{"d_mlp": 128, "activation": "gelu", "positions": "rope", "attn_scale": 0.177, "parallel_block": true, "init_std_qkv": 0.0801, "init_std_o": 0.0, "optimizer": "soap_variant", "beta1": 0.95, "beta2": 0.99, "final_lr_fraction": 0.1, "batch_tokens": 16384, "doc_mask": true, "train_tokens": 101800000, "steps": 6214}
Each number is 128 + 24 x the weight over its row's rms, rounded and kept within 0 to 255. Layers, rows and columns count from 0. Numbers have three digits each. The size before them is the row's rms in percent of the matrix's.

# down: layer 4 MLP down (transposed), 128x64, rms 0.389, rows 8-107, columns 0-63
# up: layer 4 MLP up, 128x64, rms 0.262, rows 9-108, columns 0-63
down8 101:109178115073144135144123113124116148124114136117112149141148160123166166151101118090116161090147130097132132133091133137125116130143143146110160169153070135141156115100137106137142120142194141
up9 095:147113145135124126155118151123124092148101120137115124100185131109128155141095134146142134073128134097127141127157158163108116083112111103122113102163203122110131143148138113089153150130092100
down9 092:130127127133146149108088135110099140149156108120153118088138112105084062122106106105168129148103104116095100108118107163128187123168153127114112126112155122120148116113143148089120109128126172
up10 115:124143129116095122157148129179144111094130140169139097138134136139182142112141090131128159132101110151134168140122110126143121137053104106158169117117116116069132101133114137140173124138120126
down10 102:159062153144161125143072128108112124113183126115101107155148108118087145109129104130132119132129156141112123135138126066104099105171109122127102127107160145110158124152124133129118111164100130
up11 119:201129151100105155096149119138117135128119122118087139130109131089130150123133142134112137120115094148138131116139144051149158093151168128182133122123136135130071143169127128105127115133131131
down11 122:158166105116124140117109095074125112086158133136135149094131144137096155090137144114129150118124139130125102141119135132141131128111175128136089139090118109131156085160145106070081084138129113
up12 095:113139124138115167137159096160141127105120087171151095103117167125096070127147134163171100156102136157145110118155133125095149100125125107118149129154124099121133133145123136096132148185109104
down12 094:109161139134102161110141104137174129100158098102117140087093144113098115137136109120152094134106150145142125120140139176090094112150081120155130115088157146138157129103178125146097151119143104
up13 096:151094127144122179149170125128135135148126115111134151081157097152135117140113114117098182100094145127123148169130113116114137128151153121160114121064104087104118129169134081109115148119134126
down13 090:130148132161151155154132071131128121078126075074123132129132103130111140104147150147092145110191150103106144139162134128134161133133113151117108117117155154106128145143139117094150090153159127
up14 100:110101120151171168097108161141128166166137133138155119123149083111151113126155137127128101154142104103101126147100139138148153088165134124104132115059108144129127127159095120098118154171132110
down14 101:087100139094135127149151131109153119132195138123132084125148119102078150128131123094126174102082118092103120093135107152117148099125154143161147114098092082133118139136124133123119105137105130
up15 089:123156153120134141122112098148090176180086116153143164127168116135105148143131134130076140091159107156112162133137114138090139118122089147120144105103133135113079139114123083097122123137115147
down15 094:139149099114152136148130158123137135107165151111117096147084148115126116111122106122137144151131133075149122124161101113105119144146146136117107196122132099157162144135093178181106084140126143
up16 106:145115123175158134124129153161116088169125137115109133182141117067120152140147082125115083172128110144135129155097114158145094124089136136095149152120141147142098137107132108107108127162124130
down16 078:097175119065117114124137114084108114159098127123125122124133168156182117122128134123151153138108144115122144120155111110115167121162176151164109105144109128132116158118147164131120142084165146
up17 085:147134129113113135124124124070121136130154127121135136108123108084134169109126125118150092134126086123155128120154113145139141069129179100098157131158100123136095155142184093133143132118119187
down17 089:127124124169115115110132153154098156110174112122139119102158102193114108126131102148153141127140152113110097098116125104113134152123101152159079152110180130147160119106116181098137136103136117
up18 112:152130134097116114113131134164145135116186113153100174117117106124136128111097141060138180155124124147112121102170145153168099149115141141120134124127107086114131115171129115139126113100169110
down18 117:142162129125106127121099063141125109115179082163156174145155100115116153141145141137090101121153153131133126137151163159099122137111104117129123139137143133135143113138114144064093125132096099
up19 091:187119134120135117123133116129134146113175148136113108145116111091138145120166179151097094158129131131111113144090144100169135106168137142132170118087129140117086105095152104087127129150157136
down19 084:090175145139118180106151144087175110087152151107153115117081156139123133126155104137111171130131115156087131130116150166118115127137073118142150139154170128128141120142130150135140143152140116
up20 089:144139089122159137112126143117156097129130106091142132140134164169150090098110097135138148110163135117140138135118094138122119069100168104116177147163110108091110094146124141145103145108093154
down20 090:114143093127128092155122094135094161125107146140132112128101121110165161136134131139094105115146099135146150107138144135114136148164143163108130120128119144105163114082131135054175108103182140
up21 095:115107099143167136097104140106142185112117141155131135136135130119115059148105126176144208134134117123130100140146124105149138115108162119118122169117160149137141112134111120099094125100123113
down21 098:106103147122102089131133123091101134158133134126178139103119092123152121159130161130170118133133157119132179130089078149141139114113109132135112150126163148150102136098105134192124109108117167
up22 109:128131145142148097120125148197104116104142165168143116120128144120151105160114095156131114154128132141118100088098156146144113101129122127114115146132084115108148153120136163090118178090108082
down22 101:153136130187122129111133109127112113146151125153129186083119091105076087120159111112118157149122147117137123101122100106125120134123116129136126122174141086136124184146142109134148122163081111
up23 084:162166146126132066151068119141146112116166158141104154107138095145088142111138137117138140112161125149078116157128114170103122120102146176160110109132120128114156107136129112125111113094125120
down23 092:104136082081114139133149124089076149118102140131111103142142166133100114073119117137093158130140135080151137132150127118120131117155123154171151141125136129139114122102168117172149175132151148
up24 121:121096117105158152136124157152096198136142144164154118148110116082058128151154141118074121152128116111141162103136129114104116150123129113116153127126104133076137098105126133124146152130138137
down24 133:143140156157140143103114104106114170165153101140116155083173123121132133140135120093138133136133092115113113135153111092110172114083112130177149116105155118071132127141157141112135154169150143
up25 087:140119168144129119069114116159113088088156123140135135053118114141106162110159140120148148101149100131132119140120137118135126094156109145151164110121119096110112100135163111097118171130158113
down25 083:157205118142119143166105105131113167107128128120094141169152180102151178150148120131109152124158114092118148154155125130088116103147139100110137140144107122125128132080137148121128152117140121
up26 097:190065126154154111165142120140129134123169109139127161146117099101108111169093150112111105127153100101112164111098103141151146132134136124129129138113122132144101108084113167146098131155107104
down26 098:112107106136110135133108166114146139082137143134119098102118186157108155141093097135120098139099131112151173126130143147161125099156115133118120110094127156154133142119156120113112140063178098
up27 085:127151136160090124144182117128115126167076151169138187145127141158134106135133113138131097116107101094120108138118144090104149106118156052160127109139137124133140117143126119141142148115104108
down27 091:084125100109112127132132171142131104103160142094136099114065123127124111160124165126140112141106128108125123106136137163096145111160134140081136152129157092144128151172123105078117125081140104
up28 087:111100124157131131075132145113139104101160106113106123134176138126084120135136145098170130127128129124112070144092170123110150118129120132083126088091119089139134164111082143152127108106133133
down28 092:137146125125128123118107125145108127136175146145105169117156148103174115136132146128170138122151151162105133162121113119149170169122156144183090159144108168118145150113099157151121115081147154
up29 099:089099089135122161146100108097168112121121174152124167160190118171130135158132118157134145087148101113143135140099152101171154135119140123129144105151106137132140111115105114105092135134150115
down29 078:154143120134093094120151129112113137139177076094100109138124125077152130120113147113152119125124149154102161147177108158109112110119128136177094131122133106156152123120155110191111111117111148
up30 092:110130152120150148133095125102146128125130093168104098141183118163139065108092159109107095125154127134162126088092108142115142120143141107126114118113104136124146125160106136172149179122129154
down30 094:161137139139143106136137095125126144134077111094122096153133171128206108120095088133136144124107126130106137119100081126119175105160134138103132137148111170135080121117123105133112122146108156
up31 079:114144111098106098137124156129162143116104126137156169107156109122168081141157128103096177117155138147158147128132111139127116117146145149098147112122123179116119180061098138137137152123118125
down31 087:106102139134101135104123110120133166131128113080125133121119080140138134115098109092163135111078123120093127113125108201085114163142124168173134140130137133143141113126160148168096107132106136
up32 100:161113123138131128109125088151120128162139125079172127110132132123144126126146148126116122121090114158122191148112116160123138123096114082118180102142159132140090154148144092117167159168099126
down32 086:092127097103148115110108156146114155131089109107125101142113158102156184123133132134105106133136161116143151136125159125150124095093135180154108157095107099131136156087114130142125118130189100
up33 096:148124117132134132113082104087121200134112101155145110140124150071115100108094152139089127145099157133133140126118102147139169110099159166130149153104108137096145155141163126139136124108103121
down33 100:138106144168106111121095093158157154088143150111104103185124069139110130122134134175118128110136157180119110126122100104138099117125152154115115111112117137150147155152133113180131128142098133
up34 120:124104126125133138143151097156140094115123146145127142137137149167122103121113121104132168106102135118122182123130125152067116112078133186158188098107093152092144120111126124112157134129151129
down34 102:151146142148169113131104083156155126119152106153133165161142082145110122091145144099127134148133114074113094119127149113128100109109169151117138111141157141164149168155169144134145138112088133
up35 096:099135119114122127069104110137138087120149120178092111118161109140139131143095140139147129093128101126121163089137137153123157104166086154162107162092141123103121127130111128078136152088113140
down35 094:125131134100156107160151148106115153155140131104113151114108133108131129140113122136187123135178182093196124119081111126168127122146097110132124134116137118139147110090111155145113145130177115
up36 101:112128139119110140150127111148148123101166154146091140103158090075117141114113165125151104143153139138103150131077089136124101098164186116084114101161113148159130145099136106120121123138138111
down36 114:118158137118170102140174122136112148143182125138155125167148090116139123103110116137105155106130129136115135073149128083121142154131146133089123147159143124149160128081093087132113159110089138
up37 105:125105088147158132126098080162115148121150087158123136137120097117119118154134144156139101193136103132127129105098089143166139147168145107093156161156099106141101136103142138122115113127138091
down37 083:130093163140118144100105141117140097148178136089099094113118142138137119113194135115131150151110090162091127124099152097097126128131084127161092088107147131096146145125125138119164123123108119
up38 094:149160143125111113108103125097143133167131077156139134095140121073120159128149173125125105119107144137096088190106108153106075111157134145156147112136112118140134159137155144131121154107129130
down38 108:160078148159074107178109100154121150126158144085135128110148092098104128135163156115106114139130162138107096098150131139118113130085110124131132135117137134103144178157120115151128108146109096
up39 088:127095119156135128086157118163110119112127120126070143104108130111193110167118122107104148121158155136127113122119165065155154119147120149154121080142119163142138149136141127100126103128108104
down39 088:107148118129177130127106134142145137147095177099137146134134129102134133078127116131122139154126134096136113123106165116166114158154099136163137106177118103129139147080148180152104128174164145
up40 110:116146107148110170107147144132139156109123150143129119141149078147118160133106137156139163079116099120127118163151139080091125151115098135113133120195120132113103147100114121087148126108179123
down40 108:149121144112141109147152123159153145131124137178126118116118071146144127100153104127105152085114100156150086092108102118117126143124111128115133143098136169145146135096074138157099114071102135
up41 107:128127083172120134141149093141117169098126142151136130154121110124148140131124133139091111141111181140136064128140100130114126179130160168124188093127148114131122116153142121167140118118120086
down41 108:145151156138136125092111128100128105129124111112104151107124119106070099099163136119118098119134080102119131139118141131120150165144151098190105112104127101114161123106117181088134158150096137
up42 095:098095120095109119168138159182133135143151152126124148097169141149126110141147115114153146144157083125100200145147139133121151126108127061137139128093102107129139121122116141130117118109091128
down42 079:109128118141155133133139113104124145122109139181163121145112153126207111159093121143105123153162094137151120095127149114148154115154188147119123126153099158163103111130119131117123110142174122
up43 083:167110141112128117120130173092157095103145132116138165156141172104140160142126092142115123105103111134159156118157132153115114137154148125170110107159153147087092126070100102107136145148120137
down43 080:143128134141105126160124087157109113121092110167151144098106095158084127138170158114141133174136091156071098117100118120150133124122121150155157135096129132128141121171106135114151099100107150
up44 099:107103139097118102127149090106106168168126128138167156122100090111131134130126120136160141146109128137082173141163114116136098135102152102115069112133087139127134150143119135093121151072116111
down44 090:123109125144130135125156152125083139106129140127141115117143102151175130113097112130146164147148146120150086102108119106150135190158151144141123100161169138134167197116108090125147155111144124
up45 105:117145125138095143118086141152106102136117128164134153110128152105136136084077135127136159090120126132138109136121093123129051116190144143151091158152131110118118121141141172104140139097129141
down45 093:164140148134162089133128141161136114129153156110145108166104144091098133126121131088128129151162097157166103146152171131113159128123088135156132172089140125146091139155128103131144099137083141
up46 116:186118178107092133145088118126123070138093125165098127148109138121132120106142134122171167138096116150116136145147137114133120097108168159138137099139129131100128094135137187121145147113137107
down46 112:134107143089143139065143121127160114124163137102090110105098111140131145111163105117130079125134147152104103126147130115127116100113089158163083140124176152104139162124150121172154155128126137
up47 105:127126143169169128111155097153152132091166115122111165121164142147157118121124112098119122095121160148155128152179126174134123125139102141141119094133097136136115111132082122099183113174111135
down47 096:115121103087153144112140165122150125143055116102094096138095149152179116136127118142104090101110109153119156076120132135152126138143128154091120137126098159123152143080132123118111128124156139
up48 095:115138128169115111114104144116154144069180100104112163161137163131130166146124136127121143133194131107106127160119131091117144142140117094158140159150122178119124147141148123112134081133136108
down48 111:144117131139114080139133168108101122096072111146139160165137120115135137110157123140123125138142104146112132154082110119103156176139119114137108140118110100178152108147084116161117190109133124
up49 096:124146122136075136133139110087147164122139064146128145157153150118159126154118160160173139144119154134140112110150121097130096139094159129170106113139134088112090103115156134124105123106128086
down49 082:104150082097127145145106124167103120160103156100131111117130136134178145102149092154100100133143097084155124133131171113129107109121117135112138148100131117144135129079126160147066090133141122
up50 091:109124115194149123109090156159134154141151140113099138155116142159128112123111135129129140121084126123156136141120154167114125111107163128133108112139075160115167098104114064157141113110093125
down50 083:165116150108131150091157130103137132157119112102119160111108116107087165093141093128119125159111152109131149133105176148101133189132079133142089137124146121140147173103156144127102154149124127
up51 095:076101080157150130128093150140137126186119146117153129127178132111113114141084123148119123161092113126166120106153120137146117156110099103073108097144136133152150159131133133150114124152098119
down51 095:187120160115108112131136106119102114118170130098071113157202152146116120095118088121144130132112122142121113140128154119133128129157132123117151107124108110158131071099154121167146138152101130
up52 099:117139127134106119162090142102163129138146107090101112108101152149129167159154114145083121128142147147145113115164105117129062132134110116117142121110105118122103095163139181143106167104092150
down52 078:102137098122096107137117090091083128133088126136133126168115142125150152092083152116126137163128123122142109145084136101163135113111137106097121130155125141135103144079123140160139134173190133
up53 094:099169099143115128183120082092124137093148126173101146109112146111107111135141122095130128133151132145116092144118131161151121124111152107134160071145145176121115138116112156085112110115141165
down53 095:143123095145093147180105133102103136136159141156100095116144107182115152097135132105114162088147158127157098133127143131109150141134167163150122150125145171108119165119139105090140147119164115
up54 086:111164141133105119137093193146161145129162109156101108094137109098154103107118147158141140122124091134104113154079105131170124136143123127137100168118140152129122101131148149097136190127114128
down54 078:117145136125103129137151106102086119149064126094145138134126128165156166105152053154136118142145140129133148138107140154102147166135074121148093144153127111132152120091107118144096135140125126
up55 094:118098115160118124070174118116161125142099178151124106108129132145175129119113155155146128128137085117123098122094160109144141137123137093164100139195144146111105103147159139130124136128112105
down55 110:104134136093163129079140167130091167123105111123141115119161145115138101127147079094131128122162124100088078116139135120124154130109125168134097172091140153127105158150126103162119155134109135
up56 101:125108124123146154139118103148143137087130097124139120151154090113109160126085146131133091159147181136126107145073124082146155118122129118110125157123134127102113123116183144073135103168104109
down56 106:120142092133147155131148117139112135088109138136124158152103112127148119140108194131140135119114121106191115143147142161125135121147176140075135123150166151161159166112120090160108140098128150
up57 102:147113149117095136139099117137097116139139121152132162140160125137100116143130107123122175123133109109084128146133124079143058125096162106121124184122142103129158119157145155079158112095129146
down57 094:104181107145098108115105109111121145152108107098148112113132160153151113118139103132135094143145120076106132179119136137121137146168100132139105159100107120118107120120196170105166139128152115
up58 087:114142076117130157155125134122119135121189073092153141153142104112106140158074121094133157122134129131138161131171106163106141131102154133127183123090115127117101119093137125120119130151108128
down58 084:130123097141147114126156128107116103135106175137113131118121135134153127133144121163126064064145125140127114104117118123130116117159138124064098124168123135098138094141088145122124169084173116
up59 091:095124118118153123114137132176196139139139152158151121124125115173132125081095135167159121123141113166107124078079146150115119101164149128116088133098122139110131108138103147159146127112138134
down59 102:174108124117127153122137103139115122183097131124166145148142143164099120103158199134145107106097116144140122146104110108135115121105093109112135080134170123114121153154145099144098151118095114
up60 101:172106111128127157164150131110119161094117130135135125148152128127103132139167118113068149075148079150148171095135128125125136107176148126141159124129157115120097092144104158101126133098106130
down60 100:122100118157095181082140130143131097136137134137179154136114104102147108105106131122167113121087125145111137154118127086115137162111108156103127123122138140156119122133136079116120090160086180
up61 091:144090099123117142124178125139146130195114135170095094112145105142088098126111121119107151135126136159146141123118106137085097127145159125153167144095145166123108130084156157100123120122119153
down61 108:123109100135096134111117117123103148088114129159115106125093142150111161138126103165151132107114142181120143157116153110163147111117137115091092157167094076108118091151117116165095142098149136
up62 104:118120065129111172156115136112109162144129198142087096099132166113106148135114118098096124075133148156108125131157126125142135118087121091117139133119161113110128133153146157138146117146111116
down62 097:135113137105180107127146111163157119133087104102143142165101103141136105159136109121127132150123130090144163087117138106078097100117116125095185137150159144146137138103130121169148152125091119
up63 116:086086148168113077154100140110159098122112126135102157171103130154084116087138148132110093124120144133080111120139119186111133125118133123143164131160150123095123132123101108139125098139120149
down63 104:114119115083194141113147107137094135128168136142134142121117132131164149156135113123107129126161162107126165130141142168143104115138129163089137130169104144169172121108132109131080114111157088
up64 087:142172132121107142115146116098098118132099118116154142096129120118142087149126140151119092111096106135135163148150107144068137130158111079155098114156122134150092099165144125096165116101093152
down64 092:165122156145102111119094104159115148105101145106154093126132131133105131095135118127076110121087161126105089101119109152120106105155139094122121126125095142104121081164159114140150114148168082
up65 096:091120119153126152119092150075115136141120112167160150166170166106108140109133121132126108123115120075164093151123104157134119092136156121127159127175139142134151126147154109110096161112116098
down65 102:169117158049156131121107131140122112133131140118073135109155137130127103133137129137163133123081122145113155122104118171139127135087133118141149098104103084141136114106108147152072148103152134
up66 096:132136103147120162089164111111124128164136157120126119113142133101124109114093114142132147111109111142142131104123115144171152116114118178151106132160137185097150135146091163119112080061112117
down66 103:125151084116127110153126122140114113141144066121108175109140103122125182139104169145103126112151124096130156147120130176157134153090134147172111146143105092136123131116159145093105120154157113
up67 087:130150072157153097082175096153062117131113133150119142141134120178096081124130132136156108152116153143125107142112120108139153144105132143121158129118083162123126120158144110134134097112132138
down67 094:137082105135086148085097098181131089142182126092131118151102102107146143114151141099121138103097150129106168151116118107164141127132134153099120103126143106099153126132105095107157118129143143
up68 102:143128105158118118133182108133154179162129117112158098105106118123132160138132146135131124105101099147158130150139142112141107128042163111132087130112101104149097125125126111145180136110128121
down68 097:166119166151111084115120076148107135119137073135120148118147091150114139141103172133148156138108116104097111146172108145129170105109109107157132143129146089127125134154140172107138128163106123
up69 096:149061157191149148119094133112134138118159155147159113114106094126128144145113111187133129132149171143106100092137143118118081127117113159137139129112143104107133118112147152156156115126154114
down69 088:110147102127133109170122155102098100160087185118126131168147124135162163115139124157127140121138152144123147156123143156109130122161140148118173151082097169158153129129121103115080105109144130
up70 098:126165133128132114104128130130167132072115118164103150134122138104123149090126123113115095120139145159098102150140148121162120144138065151105149131143105109139131126114119143077135077061136110
down70 090:175118157134132103129139099131170135133143136113126116118130112128088103131162128125140126125117158148080133125097092153118106104115109114181091116156132110131180106169146103117136154162139068
up71 111:119110110137127154134177120139145159112100116139094165130134055103087141110138131128130122123120113149122076139122142125131133122143155162095130131106121117131106137111173144107125109129133041
down71 124:097124156111094108138162147091130110077131135124165122143097130100133123151091129140163097155125105140123123139164090145155134106131107132105120134069127144098124078154146126092143117108177117
up72 113:154132122146126127142127104135129125159140140137114143122137129160114133148082116096088141107119135119134165128132111129186147117089128134145136122073089094110156144207141150099132102174145140
down72 114:135088144145138125145147131181087108151136162150173138114128072125181130148141146143137127156141124192158107112133137147106110141136136152117140117137141118133121087130110131167119127102098178
up73 107:132125112144138174089169145125078145148078136161136102137137146112123084135136141114151160179112109160123155089134143112102149124105140117152109153162103127106137143141105119162173147141110111
down73 106:114138119085127148108187148082178130120100145144143130124109128116192122148143104150142145137097079116143159146129120118106102139148111101125124150138086140150128084110136143147076146129121122
up74 107:118148127134121145137113094136139118093120127134126174115170121169120136125073110139139200167127140098123130136111102105116175115120121101128144115147115113071150131124137099097148112132149075
down74 114:082089119144108163111149166108160129169139121098097122109120093100108155164141145144102130129078122155138131104151154150117131112095122166146088073130147123141116158145145143100137117118106124
up75 119:134133088168138149086113129156139160141128157124112122146166166146153114151081113138119144125078114125092105165111122140126122094097167120118172116120117155117122110070128105159129155155128145
down75 101:149135174067093136142080104121135149100136137128106106142151138146129122122124129131145195104128153097143109127118139168166137090120122154109128140130082130148118133146143124131091144095169164
up76 088:107157132143151144137126137146160141146147158148099113134161138129151144131131156146151162101135107148155139126076137092127159072088145076153141109137166083116132132133124134140091106090166120
down76 092:134138105142154114173098118147088132118070149147116160147117183082120098106152150150093118145125133076129103146132108110125137141136174133132148158116138130120107147118096104096104095109124108
up77 109:115129140127112108123110145116160155104102124176110105075129154144148103120129132150148189098118113091158159139152123102136123097142110131137142101140085114111152131162154183094135144117143090
down77 096:107127097147119133138176152167171116171097131144114117128102187127111138105117098110149132137104144122142172113140170151159134141117135144076158108121107127130101120122078102156120114143121160
up78 116:140112126190145121108131095131134151110156115116124147126137123139137113185080129117170089088159133152113134130118099094116103126156090147106128160118101175156136105105157134095100147133116110
down78 107:118145160133137122077125109116130157111187088110110148129113101155122124144149135108166119144125102113137116128185101074108129127120101113151145115116149134112117154091159104135146119161091080
up79 102:136114134142169145126107121109117144099131108159129151117102107176168135143108108156162158096152098109133138087114073140105123104156143129115154125131175113116072104112094145142159147145119104
down79 089:105147116080153149094103065110124145135140124156129137087121179107170087136134142119107107129116167099121127148125121132138167155101139118133123122131123109165146107077145145134108164106159113
up80 109:130108142138155101103160105131103167109104112163100099146121096148135161123134150123127118132163096122108156122133139133105093109150200081103155155112118125108107114114173096147160099132121141
down80 098:107159107124118160084105141119124130134192136077086136085131131118137115073134111130092101085146109162126094139127154138126109136149101124156114113154141099120140144121113145162129109088150120
up81 090:149132125162134110130085167123132198177123109123128149115100111080150155105149131146125114164133125144091104109123137144132114120154137099120140137097128121133129146134172145141191107103085129
down81 084:150077149133161104083111110175110141113117148130111116147152150174118090118159136096121122126092166117129094129147100080137143104160147102152136167125112133105143158102146142139168112127141126
up82 102:144124132121135156142167117094152143122128105148127116125132125083099140125134137170135140068118120109153085110131088113073102136150165136124082150131124118137125115137123175103162124138134063
down82 100:109116154156084170137131126088141162132130131116166107088092140129151115118129120162145128161125190163138125122104166128159108148145131169148152093131102112118109150104089137114142158127159109
up83 105:144132121097078110118127110148169114104140096169113131132169120192118104118090126136152167117153118167118117120124124120084114136135135149137077160185135126109105148140124137150154102142135138
down83 092:128155109130147106098108108091134139163129085101134167136120113122097105133106123123168108142175166136159119128099164132132151164148117142144128069157078164119161117134133133124165150147130112
up84 116:121108149128140171155062096157123141127131144163186156088140107105070103105117129129099083156137151128134124121123129150133112092124129148127135137168133163128133092151137133155118118152105130
down84 121:110143117152110138106089094139105128128154126134145124108110112126171104149086062149116132133179147130127122129115130109120150139144075163129107093193138126104106104117112154150156143137138159
up85 102:166152143132117143131108161143160129173119065146101156172133121115154116139117109127137115160077119136124101109143117143145104159111138148127125143131108107129099075183158173117125127102142126
down85 093:083148094119133139157116118135167151139176119070098143083117131130125150114118107147124124109177106138104121144123106163138090152140113170152103076136125099167139110119145147147161137129120137
up86 095:174088134123135079144111158113136151175140151123117087155078094131152088148096165128116149151101145139103109125109116139107140128170144142114105104137092137099109107121138152139135087105116130
down86 107:144097147136103113116110172166173171129107098147092138118106115128095136110142153103103136140132119112136131100175086169098112120121151117160124148120146163130112122087105170171131105115113142
up87 097:139086086136172121172100111152162135111093155152079132150130114131077157131137144137147104082152065172136141105136120132149142127133129113087130114137139114118150130116119136115131146151140160
down87 099:103165137140082142172104111092112124135126123113101133129115113082157120090120161123087089135139139163125136151095103175111120132181132102160140136123155119117118142149125132141072108139097138
up88 106:089118140177168114140145124123119130170105142175150124119116121166140138163101093161100132160065144154135138145136105181120098094137121121108142128097120129121173141142125123143120100124148151
down88 106:123175153089159132123098126145122104117144095095086112110128157150112103134124093113108099110121137102164124138100117156118098108095119132132105175114113124150148146133149186079110109101134096
up89 095:124100117138127137132085117130186151105137121171126143105154176143167074112164115120141149109147090141092130147110129122150161134138115115107138118165132131108120073116108146154106159089136133
down89 101:127091150147158076164132148129160131112101154124105153141160123097147154124091137159123142149137120121152112128143197109096153134138120116165126123127112147164129145120111111150133194133166140
up90 096:127115120149122129115134105152148136118147154154157138139151105143064111150171121090135133102121148157159121147083075135135143114099129134151121118147151109146104137137096096136143167074143178
down90 093:091149134098116106127134120131128122163081133153090128115136116179154154180138155161084149167106127129129129136103182149126110118162096130161141142139130144114135097123126114093117147118181123
up91 101:130136106135139103174126128174093117167158081149135117121099141146133127165148103112124150118130142146104151135167138148103096104119163102113080118126154101072108143155116099135117154105107156
down91 096:113117147117129147118128162151126130156138127147165121158119082164111128179154167131147116151105143078109120129158118137129091121122122125090115139110156151171155118106103141155155115062151111
up92 101:112127161131120137100119117158149137151103119152126121058149106173120111119142126155092117159168123144098121181088120132093090132125116138133128123155150162102115171107150105139157138120164112
down92 112:147138121114094142108134101145065135119141090141099174121178173149133099140128137126123128098147100134109168153111106130086128169116129107156157122144141119123137126116165162122089165141107150
up93 117:155124096149125129150123122102127176132128100198145111146126100097144135128083113163126140167078094173141076133106132150134152126108120137139125119135107157138121121092107145096124107136148098
down93 092:175111165155137134120110153160176142111184165101142109098115103140123142130176126119131149134120121162091116121153106136098099142116091145120103152091152110109145143137132129120165112106081120
up94 093:125157117100133108125088074120107112115181130134101173123133149124141150119150144118124127198159110131141136126073127129165127130132145116129136076150124130137139130191128153113139104141134096
down94 117:119086117107163098146158119148160129136110145138125157141066153099135079131115106145146104126110104175143178105118120161117129085143117106133166126130105112165110129129125089137135152112122165
up95 103:166102118138119090115166158153091151140099113117126120144104098170156106183084125116133140170106152145148157148149132098119127135136140151137115111135105096104133105151133112158147125115134063
down95 110:147097139122145163152118142178154107147119137142145134128145174139125128080061109118120130107127144145112143148127112117160143123153139095101126068068121124111115102151145088131128150155124109
up96 101:108121122121101112146107111129166114113155152143113171152138120166077119135128143097173158112153156142106122165126150131103165135123156097101148157127102130129117130109118122061102141081147150
down96 100:138142121094129163102140129121108117139039128103152161123162169113104100134116109132177134146155143126118120138138136117179143143106097126110117130122108091150125119110110172132102154155133161
up97 100:114122135159167118108125158125085170147121110127122105134139116130104098193136113099142116116148128158071105143110131134122137146123134162081138128138132160162092153161163114120105140096093102
down97 123:160120115159095122094098111110144154113135147155110134159148129155144111163074110117121132070153133142133142142105154152131139127117182151068127137128132108122083117163138143121127146159167133
up98 092:104130112121099140170149158127139137163131123104107122148151138099124127141110126144144113147151160126116154157128173117087123114110135157108137118108104118098124103140161102035153139086151150
down98 100:170142103136131119103145116125117091124114092099108173119122088099138139153101121103147093135142085129163182176156148100125146144134127081170134151131103105156139106139121144128159120152123141
up99 095:150117167119144137100158096078130142146124097095144147089149120078102181117167108116104122122117097149113119166156102124113116125149152103118152129116124119123114125159175108158152167145112139
down99 096:132113123135152116123134137104150114145167110107115124085148088124098121132153093119139135142184130126059125115095106074147098140100136153139111127112148158161151151147115118130119122165081157
up100 096:116121150164095149091155108112098139143142146132098131140111131117101110102128139133126101180126125146111105153060115142127157162169128119120170168135122112084105135118101130092162126095155145
down100 106:110182115121134131109085147170175111152106140110079131092113173138109154088148138170136150161130124078134165126146146128130107144154150123128135123114122113131086147115148175137138140130121139
up101 092:082132159129181154136149144156107117114169133143098153124107136164107108091122143094115082151140159137143125121117118168107093107141146137113139131158126140179079116131089134119150109152136100
down101 102:129112156130119119143107089111098101144081141122099095150163095174069159116169130110092146152118137127122117146167129145163122124122121117148132123091090088114121114156119130127146148174116141
up102 097:169162134125142140148104080159134118118130159127112121131174090129128154128126140118112094108103131163160135163121193166106121144109101117128167139098095120134116136147096099101124129087142093
down102 100:138150133094175127103119149117142151104157134143127148123146178178131151146125098158124115114124148129147150132149179144124144119124141151168133143086173119135107080115130167108099176114146110
up103 111:126117084111151131166072132147125147133092161138116154139148070132150117114105085114092126138159132151124128121158108100167129127133148180147130148104098127106129167133115110108164100115107154
down103 123:124091126086117142182124137131112128105102178132160160135133169095081138136127125136103075155110130125121113161139094120134148169136106115165141130088106101132155100131118123126106127143152086
up104 084:118144128136122103099162174097156113160115101131139167110109217125124155116125085146125141145131086107145115128170161106119119141108141104132118148138133140137097141124124102158131149081129145
down104 077:120083084141163141190105113157111127151123129128113105138144076094093131119134176100102126175125131133150130152146132099140130117118119155138117105102128117080128150128165149120161116160110108
up105 099:148150114137149131107103139143139110124139134117131122154175133157137125132118168106118096128147131152119115150072126150098116105117145121137154085141183203167113126096101146102118111114174135
down105 101:119106117168146107174140139145160155131107154129138138102141090092070100189111114141126136120096125143125127077151116121113121135145091127121124112117139147129109114141177117132154150108120187
up106 094:091156140132149150151101145094138105137133095122151172129156125140101117156118141156137135128104124143094098107115127137161097151136104141094108107164116162107149099168134183122112071115160123
down106 121:129161133106146150109107139156119124125092128151145090125080097109162145122150121163093160143102089129171094120138117143156102177132138157131108102140079127124160098135123167140139110108163127
up107 108:151164144146123077124111128149117115102138125140129103125140118160106127130123107124113099174112128147195117137085101151116155109141125121090124111138088117059141092157159109157127104153116128
down107 105:110142173132149118123114160126101144154153156144138104130130124175119109099113080119172155107139106159148077110116122129148156166156098130168110138142163151088145143129159096150125102138141148
up108 119:108141120162113169100138144134165109124103148136144127109131200143110121137109083171106136127110147134116095128133098140103112152111110160123129087163102126117182092145144123097159144148108112